{
  "n_head": 2,
  "norm": "layernorm",
  "norm_place": "pre",
  "norm_eps": 1e-06,
  "rope_fraction": 0.5,
  "init_std_qkv": 0.113,
  "init_std_up": 0.113,
  "grad_clip": 0.5,
  "train_tokens": 104400000
}
Each number is 50 + 10 x the weight over its row's rms, rounded and kept within 0 to 99. Layers, rows and columns count from 0. The size before them is the row's rms in percent of the matrix's.

# layer 3 MLP down (transposed), 256x64, rms 0.141, rows 217-255, columns 0-63
124:43 55 41 44 39 57 61 55 53 46 64 64 67 32 57 55 59 52 45 46 48 48 42 42 43 49 38 57 51 46 37 49 49 48 66 65 43 35 33 68 49 45 42 32 48 50 50 59 66 37 60 40 35 61 71 46 45 52 31 59 56 54 59 63
104:52 58 69 39 58 64 46 45 65 48 48 57 47 54 49 54 44 44 52 52 45 51 24 46 40 55 47 45 37 58 32 46 42 55 60 56 61 59 48 58 40 62 53 60 54 60 46 47 49 46 32 74 55 38 41 63 44 60 36 70 36 49 29 56
096:55 43 61 63 60 37 35 32 61 54 41 38 51 52 41 47 58 55 52 45 61 81 34 52 53 52 45 51 53 43 47 58 59 63 49 46 50 59 52 63 31 45 62 42 44 46 41 55 50 63 37 51 33 54 50 52 39 33 48 68 52 37 66 56
100:40 52 45 48 39 75 56 41 60 48 48 64 54 52 64 60 22 29 53 48 44 52 52 48 58 44 59 42 42 44 51 62 22 62 55 64 59 37 47 50 53 44 64 46 52 45 48 41 54 56 39 67 52 53 48 72 45 48 40 45 46 56 44 43
078:51 42 47 40 49 62 54 31 55 62 41 50 46 48 47 30 42 39 62 51 52 49 51 55 52 26 49 34 50 60 52 38 43 54 48 45 27 55 50 65 54 44 47 52 54 43 57 57 55 48 45 64 68 62 76 40 51 44 60 52 69 62 58 34
102:42 23 51 48 58 27 57 43 57 54 59 33 39 52 48 48 79 60 58 51 27 53 53 41 48 59 52 42 52 39 40 41 52 58 49 50 62 46 40 52 48 41 50 69 48 42 57 56 52 68 42 67 57 61 40 52 55 50 55 36 55 51 59 49
091:52 49 48 46 37 51 48 62 63 51 52 36 49 45 37 30 50 59 38 44 33 52 45 57 50 57 65 55 59 64 47 56 62 44 40 45 48 46 57 51 48 42 52 23 56 49 26 54 60 53 55 65 52 44 41 64 74 48 63 29 54 57 62 55
127:43 51 66 59 52 36 64 33 45 45 67 55 53 48 49 53 47 51 60 55 22 45 33 46 56 52 41 40 48 55 36 44 46 47 55 47 39 50 50 40 54 42 61 56 46 56 49 45 60 64 72 51 57 60 55 33 73 38 49 44 51 48 75 42
113:50 51 52 48 53 53 50 40 48 59 33 35 65 49 74 41 56 57 63 42 43 67 51 37 47 30 51 65 36 48 54 26 49 58 45 27 29 54 52 59 53 47 70 53 43 56 59 59 40 54 51 63 44 45 58 53 48 48 50 48 36 51 59 50
105:56 28 37 56 64 45 68 60 44 41 47 57 47 35 55 51 59 38 65 47 44 47 44 51 30 60 55 55 72 43 63 40 60 43 47 42 47 51 56 46 49 51 50 47 43 50 29 67 59 57 49 43 40 50 59 80 56 52 46 34 57 53 44 50
121:54 41 24 46 42 34 61 43 48 59 52 64 59 55 48 53 91 57 62 46 45 52 60 31 51 45 36 47 48 43 52 50 49 46 50 48 60 63 49 53 39 30 49 59 55 44 59 54 49 52 45 56 41 47 70 50 53 31 48 52 52 54 45 49
083:52 28 63 46 45 39 70 47 49 45 34 60 52 50 40 43 55 53 53 51 56 42 43 52 57 55 59 62 41 57 67 48 52 38 39 33 55 51 57 45 38 58 62 39 65 55 64 40 51 56 74 29 51 56 40 70 51 43 43 44 53 56 50 34
102:46 53 46 62 25 56 49 43 47 72 48 54 47 53 43 46 46 39 40 55 43 46 51 44 63 35 54 49 47 39 60 45 55 44 50 51 41 46 55 54 38 60 66 51 46 72 49 51 29 40 58 54 40 79 54 61 46 63 57 42 65 50 41 30
102:53 47 41 32 47 59 52 47 30 52 53 65 56 41 59 45 71 41 64 46 52 40 23 54 54 28 45 57 49 62 52 46 50 59 35 58 52 50 38 53 53 37 56 50 47 53 56 47 47 57 36 47 62 74 53 52 56 57 50 40 34 70 45 52
106:42 57 55 38 46 46 48 57 45 51 37 42 56 48 59 34 34 47 36 57 67 61 53 35 57 46 49 59 45 51 59 36 58 66 36 51 44 41 46 40 60 48 65 62 47 50 64 43 33 61 59 43 48 46 33 47 47 50 56 40 56 77 67 65
126:42 29 59 56 58 39 55 50 54 61 52 64 44 57 56 45 50 46 34 53 45 38 54 49 64 58 43 51 46 26 52 68 59 61 62 33 53 43 54 47 48 51 59 54 32 43 48 51 63 31 55 40 76 61 46 43 63 46 43 42 65 56 44 41
088:37 41 60 61 62 53 42 49 51 69 35 41 63 55 51 57 38 73 50 47 45 59 49 49 26 44 44 44 58 55 43 55 28 58 50 50 74 56 48 46 42 34 54 50 56 44 56 37 47 41 40 66 49 46 50 56 42 47 57 47 62 73 48 52
098:52 63 57 61 52 57 71 45 39 52 55 50 45 49 60 57 69 44 55 34 42 36 58 46 48 51 36 41 58 71 45 46 43 47 51 54 51 48 30 58 41 55 61 30 44 44 38 52 31 39 52 46 53 31 63 59 45 48 64 53 70 49 61 40
083:39 66 40 48 52 50 56 49 43 53 41 42 59 65 61 31 40 59 73 56 53 41 46 50 51 44 40 64 42 61 32 45 46 44 75 32 48 59 42 43 39 40 60 60 44 56 55 57 46 50 34 56 63 39 60 45 58 61 44 55 61 34 56 51
097:69 36 37 52 40 65 54 45 29 58 64 57 53 63 47 54 65 54 46 48 41 55 29 36 38 47 37 54 52 30 43 50 55 63 46 33 60 46 52 49 52 54 51 56 45 54 41 56 37 57 49 58 50 67 65 49 46 44 42 65 57 67 36 47
098:51 56 59 41 54 50 71 42 66 59 48 44 49 43 63 39 49 33 36 45 49 46 52 63 64 43 48 58 40 61 58 42 57 54 45 37 65 48 50 38 47 41 55 43 47 46 45 72 44 51 37 48 46 39 74 37 68 34 48 67 46 65 45 43
103:47 58 56 50 53 62 44 35 74 58 41 42 40 42 44 60 66 46 61 28 51 51 46 44 44 57 58 47 48 50 33 39 48 61 48 58 56 47 71 52 27 47 41 48 61 46 29 55 53 67 62 61 57 37 47 59 36 56 44 45 58 38 44 54
082:49 57 61 71 39 35 51 43 43 43 52 50 56 41 42 55 44 55 63 65 51 54 58 62 39 50 54 57 61 54 55 46 70 26 47 45 61 49 34 45 51 33 68 41 50 58 31 65 44 58 40 33 43 54 50 62 51 54 47 61 51 38 33 54
096:44 56 68 39 51 45 40 42 38 48 82 66 52 47 54 60 48 47 51 60 47 36 61 45 53 46 31 52 49 48 41 49 53 62 51 36 43 54 15 59 51 41 59 54 61 47 62 41 51 61 60 48 63 47 43 41 62 41 49 40 49 46 59 54
133:44 34 61 43 49 40 41 60 54 38 49 58 41 46 49 40 37 53 50 53 50 90 57 61 38 52 54 49 55 43 54 53 54 56 50 42 46 51 36 54 50 68 52 49 28 55 62 35 59 39 48 50 70 50 38 49 63 43 48 65 41 51 61 48
096:53 46 70 50 46 54 46 28 48 40 55 62 52 58 38 54 44 69 44 43 57 57 29 58 27 47 41 46 52 53 45 65 69 34 54 54 57 44 55 40 58 66 45 54 38 35 50 40 53 54 45 48 42 47 43 48 54 45 51 61 39 59 52 76
094:46 40 46 36 47 52 68 59 38 44 64 29 60 48 66 58 59 52 59 63 61 54 39 54 37 43 40 55 59 49 40 48 46 63 66 46 54 41 41 38 40 27 56 74 48 56 52 50 53 50 39 63 56 38 59 45 39 60 46 61 49 52 33 49
092:51 27 36 53 44 44 48 65 43 60 45 59 62 31 55 39 36 44 42 46 45 48 48 41 61 64 45 59 37 52 67 38 60 61 58 44 54 48 49 46 60 56 34 50 52 68 60 50 42 47 55 71 42 45 49 48 64 34 50 51 47 38 66 67
088:57 46 46 39 60 43 66 48 60 41 47 40 41 47 48 46 57 38 59 52 47 81 61 68 36 62 55 55 61 51 50 51 50 42 37 53 73 47 44 38 40 47 61 34 50 54 68 49 38 50 50 54 52 56 37 58 56 59 48 31 53 46 38 33
100:52 55 45 59 48 50 63 63 43 55 61 51 41 54 56 42 39 51 47 54 54 74 32 47 61 50 46 62 59 38 59 51 53 33 36 44 40 37 48 45 58 62 40 54 46 55 34 60 49 59 43 46 32 79 49 42 31 66 47 34 55 57 54 46
114:46 59 56 53 54 43 42 41 53 64 57 42 36 43 59 63 35 47 49 46 52 49 51 28 46 53 34 37 50 77 39 45 40 57 48 53 48 50 44 55 54 58 55 52 48 66 65 57 46 65 35 56 58 44 40 51 33 43 43 71 45 64 53 73
080:69 45 42 43 62 40 44 36 53 51 37 58 41 26 43 48 50 58 62 60 49 52 44 68 53 49 45 61 40 36 62 47 45 41 51 48 52 54 62 42 45 49 76 65 40 50 59 57 39 49 36 47 34 54 25 56 52 68 55 56 51 56 53 45
101:36 48 56 63 57 56 64 46 47 48 47 31 59 51 67 59 31 57 44 54 45 43 48 54 61 48 49 38 46 45 34 49 53 61 36 53 45 60 61 41 72 55 37 36 57 44 49 61 52 33 46 37 54 56 53 54 34 62 47 78 55 37 51 60
061:60 39 46 63 46 36 47 50 68 43 48 43 54 50 43 37 38 48 59 54 41 49 62 56 50 52 37 32 50 51 37 61 43 67 48 64 57 48 42 39 52 61 58 44 62 66 66 31 62 42 62 28 63 52 58 39 43 60 56 55 44 66 45 40
104:65 40 43 52 52 53 42 46 53 44 48 34 66 37 52 43 33 53 69 52 57 46 41 66 35 64 52 66 47 51 40 52 47 42 60 67 58 46 47 49 60 45 51 48 37 41 37 54 65 66 43 60 60 53 65 51 52 23 32 52 59 46 52 44
090:54 35 45 41 59 40 49 60 65 46 48 45 27 57 36 39 41 56 43 70 58 56 38 53 51 46 46 40 50 34 66 52 53 54 50 54 67 48 52 61 48 55 52 48 55 41 51 48 68 48 51 47 33 54 55 58 42 72 56 74 41 36 45 32
092:47 51 64 52 58 46 54 50 75 45 53 74 51 17 54 54 58 54 51 49 43 27 47 46 54 59 43 32 54 53 44 52 49 33 47 49 49 57 60 40 49 42 47 48 62 31 62 46 52 51 50 42 43 48 45 39 60 49 39 46 57 70 56 65
094:55 71 36 51 56 42 54 59 43 52 56 70 41 49 65 58 41 44 47 55 44 48 53 49 39 45 42 54 59 46 49 32 49 54 54 48 72 43 38 45 59 54 43 55 49 52 57 73 32 79 51 38 37 40 48 41 57 51 55 31 40 59 44 53
113:52 52 32 60 38 63 51 67 49 42 50 59 49 57 25 44 39 54 44 49 53 58 39 40 57 44 55 59 58 52 30 45 33 49 54 43 43 49 36 53 69 41 41 68 66 47 71 64 56 46 65 37 39 51 56 52 58 50 42 41 57 57 51 57
# layer 3 MLP up, 256x64, rms 0.183, rows 218-255, columns 0-63
099:43 51 58 43 49 49 44 43 49 58 45 56 46 31 53 53 39 58 60 61 57 32 43 59 57 68 47 53 49 45 52 40 40 43 53 52 56 50 40 72 68 72 48 43 55 55 42 38 45 29 56 54 59 52 56 58 31 62 31 44 27 38 56 58
089:53 52 49 52 55 26 47 39 52 46 48 44 36 66 54 47 67 35 56 47 41 51 54 24 53 53 34 45 52 42 53 33 48 54 63 57 36 44 48 66 66 55 29 42 61 56 51 55 51 35 62 55 46 41 35 37 49 42 39 38 50 60 43 54
093:41 40 45 44 54 52 53 50 43 37 53 67 51 49 56 53 57 36 36 44 46 55 63 55 49 58 52 42 52 38 45 57 52 66 41 58 57 62 46 45 64 24 61 50 56 38 57 35 47 54 51 69 64 56 65 50 34 66 37 51 45 53 25 36
088:63 54 49 40 60 51 54 56 43 61 63 56 51 44 53 31 41 46 49 60 53 59 60 49 30 34 57 38 51 58 59 47 44 65 52 37 29 53 61 59 62 37 58 61 56 53 55 52 54 48 38 81 70 65 49 42 53 45 56 47 56 56 58 41
108:39 46 32 57 51 64 44 53 35 58 54 38 51 53 44 48 66 44 37 27 44 58 43 57 37 35 53 35 49 43 51 48 49 44 44 47 53 55 45 75 70 46 35 53 55 50 63 56 60 46 50 50 57 25 49 52 53 32 54 48 28 47 56 55
089:52 45 37 46 32 63 44 51 59 46 49 58 54 71 60 68 52 43 53 53 57 47 46 47 56 57 43 74 40 47 46 42 46 50 60 48 48 55 46 59 49 38 22 55 55 65 35 47 52 49 53 25 49 56 39 45 54 48 36 51 59 24 46 60
095:51 37 43 33 53 55 45 60 55 59 58 28 65 55 36 60 56 56 47 61 77 60 50 44 74 47 45 47 41 57 55 65 54 62 49 52 72 54 56 47 41 48 48 54 54 62 62 52 49 53 44 47 48 61 55 53 61 46 62 65 66 58 66 41
094:44 70 51 38 59 40 55 56 50 34 36 56 62 61 51 56 61 53 67 55 36 44 62 62 47 37 37 52 51 41 47 32 41 43 63 52 48 57 46 53 54 61 39 34 47 42 38 34 41 47 60 63 51 36 41 35 29 59 64 54 42 47 51 45
101:56 36 29 46 51 44 60 47 35 33 48 34 31 52 48 43 60 44 37 38 50 48 42 45 37 44 50 37 53 27 44 53 59 43 63 53 43 57 55 53 64 52 43 60 57 42 51 65 68 55 60 40 58 37 66 65 52 51 50 67 49 41 42 44
120:46 51 37 64 36 55 73 43 56 40 51 68 54 57 57 54 71 54 54 59 54 59 47 42 55 47 48 48 66 41 44 52 62 55 47 50 62 65 56 55 55 34 45 75 47 47 79 61 38 51 49 61 56 46 66 49 50 52 54 66 56 58 51 60
087:52 58 63 47 40 61 51 55 41 57 22 31 62 42 47 58 30 64 71 51 41 56 57 50 52 64 54 54 48 50 56 59 34 57 52 50 64 52 46 40 61 65 42 48 57 47 50 42 65 45 58 62 45 50 51 41 61 39 66 45 41 54 66 37
110:50 58 46 45 46 65 69 53 36 54 58 51 39 45 30 51 45 30 54 42 54 50 46 48 49 55 55 41 29 58 54 36 41 63 48 56 25 42 33 45 55 39 56 56 53 46 31 45 22 55 39 67 55 48 58 44 46 51 55 56 55 60 49 54
102:53 65 42 55 40 57 66 43 45 45 59 43 55 60 31 45 54 47 59 48 56 54 27 55 57 37 47 47 33 54 61 40 56 52 37 62 49 50 37 45 50 38 65 70 56 31 68 51 54 44 40 58 59 44 47 48 53 33 50 54 27 58 41 39
115:44 33 50 50 39 45 58 65 63 54 35 40 48 38 44 59 60 52 55 63 61 26 49 62 49 44 44 47 49 38 46 38 57 57 50 42 59 57 34 54 47 55 62 44 50 69 54 59 63 38 49 53 34 24 44 65 53 53 47 55 58 29 48 52
104:48 49 54 40 68 44 61 50 35 63 44 34 51 49 40 34 44 32 47 59 43 53 40 42 46 63 65 41 72 51 59 63 56 65 54 58 50 56 49 44 70 54 49 63 58 55 40 55 64 47 56 67 68 56 35 56 48 48 43 56 48 36 67 52
101:48 48 61 39 58 52 50 45 71 62 32 52 62 43 64 57 40 63 41 51 48 68 60 55 44 34 39 49 68 54 46 50 41 66 52 60 58 48 53 46 56 36 44 50 52 39 50 29 50 39 56 61 51 55 73 57 54 44 44 55 69 66 52 59
090:77 51 53 61 32 56 63 35 49 47 56 65 62 48 47 46 53 54 58 59 52 42 60 40 56 45 57 56 58 62 38 23 38 50 55 49 46 38 34 62 48 51 44 46 57 36 41 53 43 43 68 64 48 43 46 50 33 54 49 56 57 48 70 56
101:51 45 48 40 62 61 63 66 57 54 59 59 71 55 60 44 54 61 76 54 61 41 58 49 64 39 51 55 44 73 40 44 58 41 66 42 53 66 48 59 53 50 59 53 47 64 50 53 52 46 52 50 55 32 40 51 57 62 50 50 59 30 50 69
087:40 34 36 49 48 41 43 37 50 40 59 40 41 54 39 52 63 45 34 47 49 59 31 45 53 47 58 47 40 48 64 73 61 41 73 48 60 53 56 48 76 51 54 51 61 47 45 56 58 60 58 57 58 33 51 44 55 57 54 51 49 34 51 31
084:50 42 55 53 59 49 37 47 38 37 41 62 58 67 54 75 49 48 68 45 55 48 45 51 52 57 73 51 56 50 51 58 54 59 57 57 59 55 66 64 65 44 53 55 62 63 60 35 46 51 47 59 65 56 50 54 25 61 31 58 44 44 56 61
109:39 48 30 45 43 48 56 65 57 48 55 40 49 51 48 47 51 41 36 57 52 58 36 40 37 64 37 30 52 48 47 57 39 50 26 54 49 39 38 34 47 33 60 51 50 51 55 56 60 58 44 38 66 42 55 54 46 45 69 58 59 29 33 56
101:50 53 50 45 42 62 53 50 29 61 43 54 52 69 18 61 46 47 37 51 63 52 56 38 66 69 50 45 40 48 52 40 58 46 63 42 69 57 57 58 51 60 46 64 47 61 47 60 53 40 46 31 61 44 45 67 53 43 52 49 51 43 46 37
096:45 41 24 59 51 51 47 42 57 51 63 31 53 45 65 40 47 44 48 39 58 54 62 42 48 61 66 31 51 51 55 47 50 49 58 49 30 71 48 73 56 61 50 56 66 52 48 51 36 49 46 53 54 57 37 35 49 50 29 44 52 39 60 41
123:54 38 45 40 56 39 29 66 33 49 52 26 56 41 44 40 53 49 37 50 49 62 46 69 53 50 54 47 56 40 37 69 53 51 57 56 62 62 51 36 56 48 66 56 58 28 43 64 50 42 51 47 60 51 51 38 53 40 48 65 44 39 51 36
099:43 46 52 62 56 41 47 39 56 52 46 58 53 34 42 39 44 41 49 49 43 60 52 36 38 54 63 36 59 59 43 58 60 51 63 62 30 54 40 54 48 38 44 54 47 42 40 29 38 50 50 66 56 35 63 23 50 44 50 49 39 74 47 55
093:61 43 39 48 59 54 70 53 56 38 51 47 52 65 46 48 64 45 52 62 59 52 34 55 55 42 30 56 58 31 46 53 61 52 58 54 52 36 34 52 44 32 64 65 57 38 53 44 54 36 38 72 59 54 52 56 50 61 40 48 39 42 37 64
102:40 47 53 34 54 35 46 38 39 53 42 43 29 66 49 46 62 38 60 35 43 48 60 33 42 47 49 42 51 47 54 29 57 32 51 45 41 48 47 53 66 50 47 46 56 64 26 48 45 56 50 51 62 49 41 24 54 45 67 54 51 60 55 51
094:44 54 43 55 38 53 56 31 46 56 41 50 70 50 44 53 42 43 37 64 79 60 51 50 48 37 40 43 45 51 66 54 51 65 33 51 66 46 61 52 57 26 53 53 51 44 66 34 40 56 41 46 41 50 54 34 58 51 59 53 56 58 47 62
084:73 55 48 54 46 60 49 46 55 41 46 53 68 44 63 39 35 57 71 54 65 48 62 52 47 33 50 68 56 65 46 30 57 64 60 41 53 46 38 72 52 54 45 63 36 47 43 61 43 49 41 48 51 40 59 44 47 56 38 54 61 45 60 46
099:46 45 63 54 51 41 43 32 51 58 53 53 41 65 54 65 39 67 59 68 60 38 69 39 50 55 66 39 41 67 61 43 50 57 43 53 45 47 57 53 61 50 52 59 57 67 49 43 35 50 44 37 66 61 46 55 33 32 42 45 38 38 53 54
085:55 34 44 64 46 38 37 42 56 41 62 47 46 61 61 50 37 56 44 36 56 42 42 62 47 74 53 31 37 30 42 52 39 56 39 60 35 42 64 51 52 63 51 44 73 40 49 64 60 46 46 45 38 40 49 46 43 45 61 53 41 50 54 47
105:29 54 52 54 46 49 60 44 58 48 49 45 64 47 63 53 50 54 42 55 53 48 49 60 55 54 61 28 44 44 35 67 47 56 40 51 44 56 59 31 75 63 48 42 67 33 60 67 68 52 44 53 54 68 58 49 39 63 48 50 64 45 53 61
079:58 49 39 43 37 48 34 67 62 24 45 44 64 54 54 57 52 54 64 46 44 58 50 53 39 49 40 58 28 51 37 51 38 47 46 60 67 46 60 36 41 44 58 51 55 33 57 62 52 66 52 59 55 61 57 37 46 41 55 55 42 34 37 42
098:45 60 62 44 54 44 40 46 22 46 50 39 58 80 36 57 64 50 52 32 43 46 54 50 45 66 28 57 47 52 37 43 53 47 55 55 54 45 46 62 40 46 61 39 40 36 54 49 54 38 54 57 66 29 56 50 49 54 47 55 42 56 58 49
084:44 77 43 54 42 62 55 55 47 53 50 54 66 45 71 49 52 38 59 39 41 54 63 43 55 68 38 60 55 68 44 43 55 42 55 59 53 49 45 37 38 50 37 48 42 53 35 45 37 43 53 52 58 44 35 41 59 47 38 40 68 72 54 47
097:54 49 41 45 49 45 43 55 62 54 56 46 59 63 61 52 39 33 53 50 37 46 53 52 50 61 65 53 37 51 50 63 55 76 60 57 39 60 26 59 41 19 49 49 35 57 52 51 62 58 58 72 58 49 56 47 44 62 36 62 50 49 52 50
098:50 61 37 67 62 60 57 43 23 57 41 61 49 51 53 72 47 36 55 62 61 48 47 50 47 52 59 34 51 48 40 46 56 47 60 44 46 43 35 56 52 56 44 62 63 54 60 61 44 40 55 41 55 67 36 42 49 39 55 43 26 58 39 60
108:37 38 34 62 52 38 54 39 45 62 45 44 57 43 74 56 55 52 42 54 63 50 49 57 63 64 32 39 55 63 48 63 56 39 50 49 65 46 61 45 55 54 51 56 37 56 45 47 24 48 36 42 42 49 38 29 60 51 44 64 59 40 48 51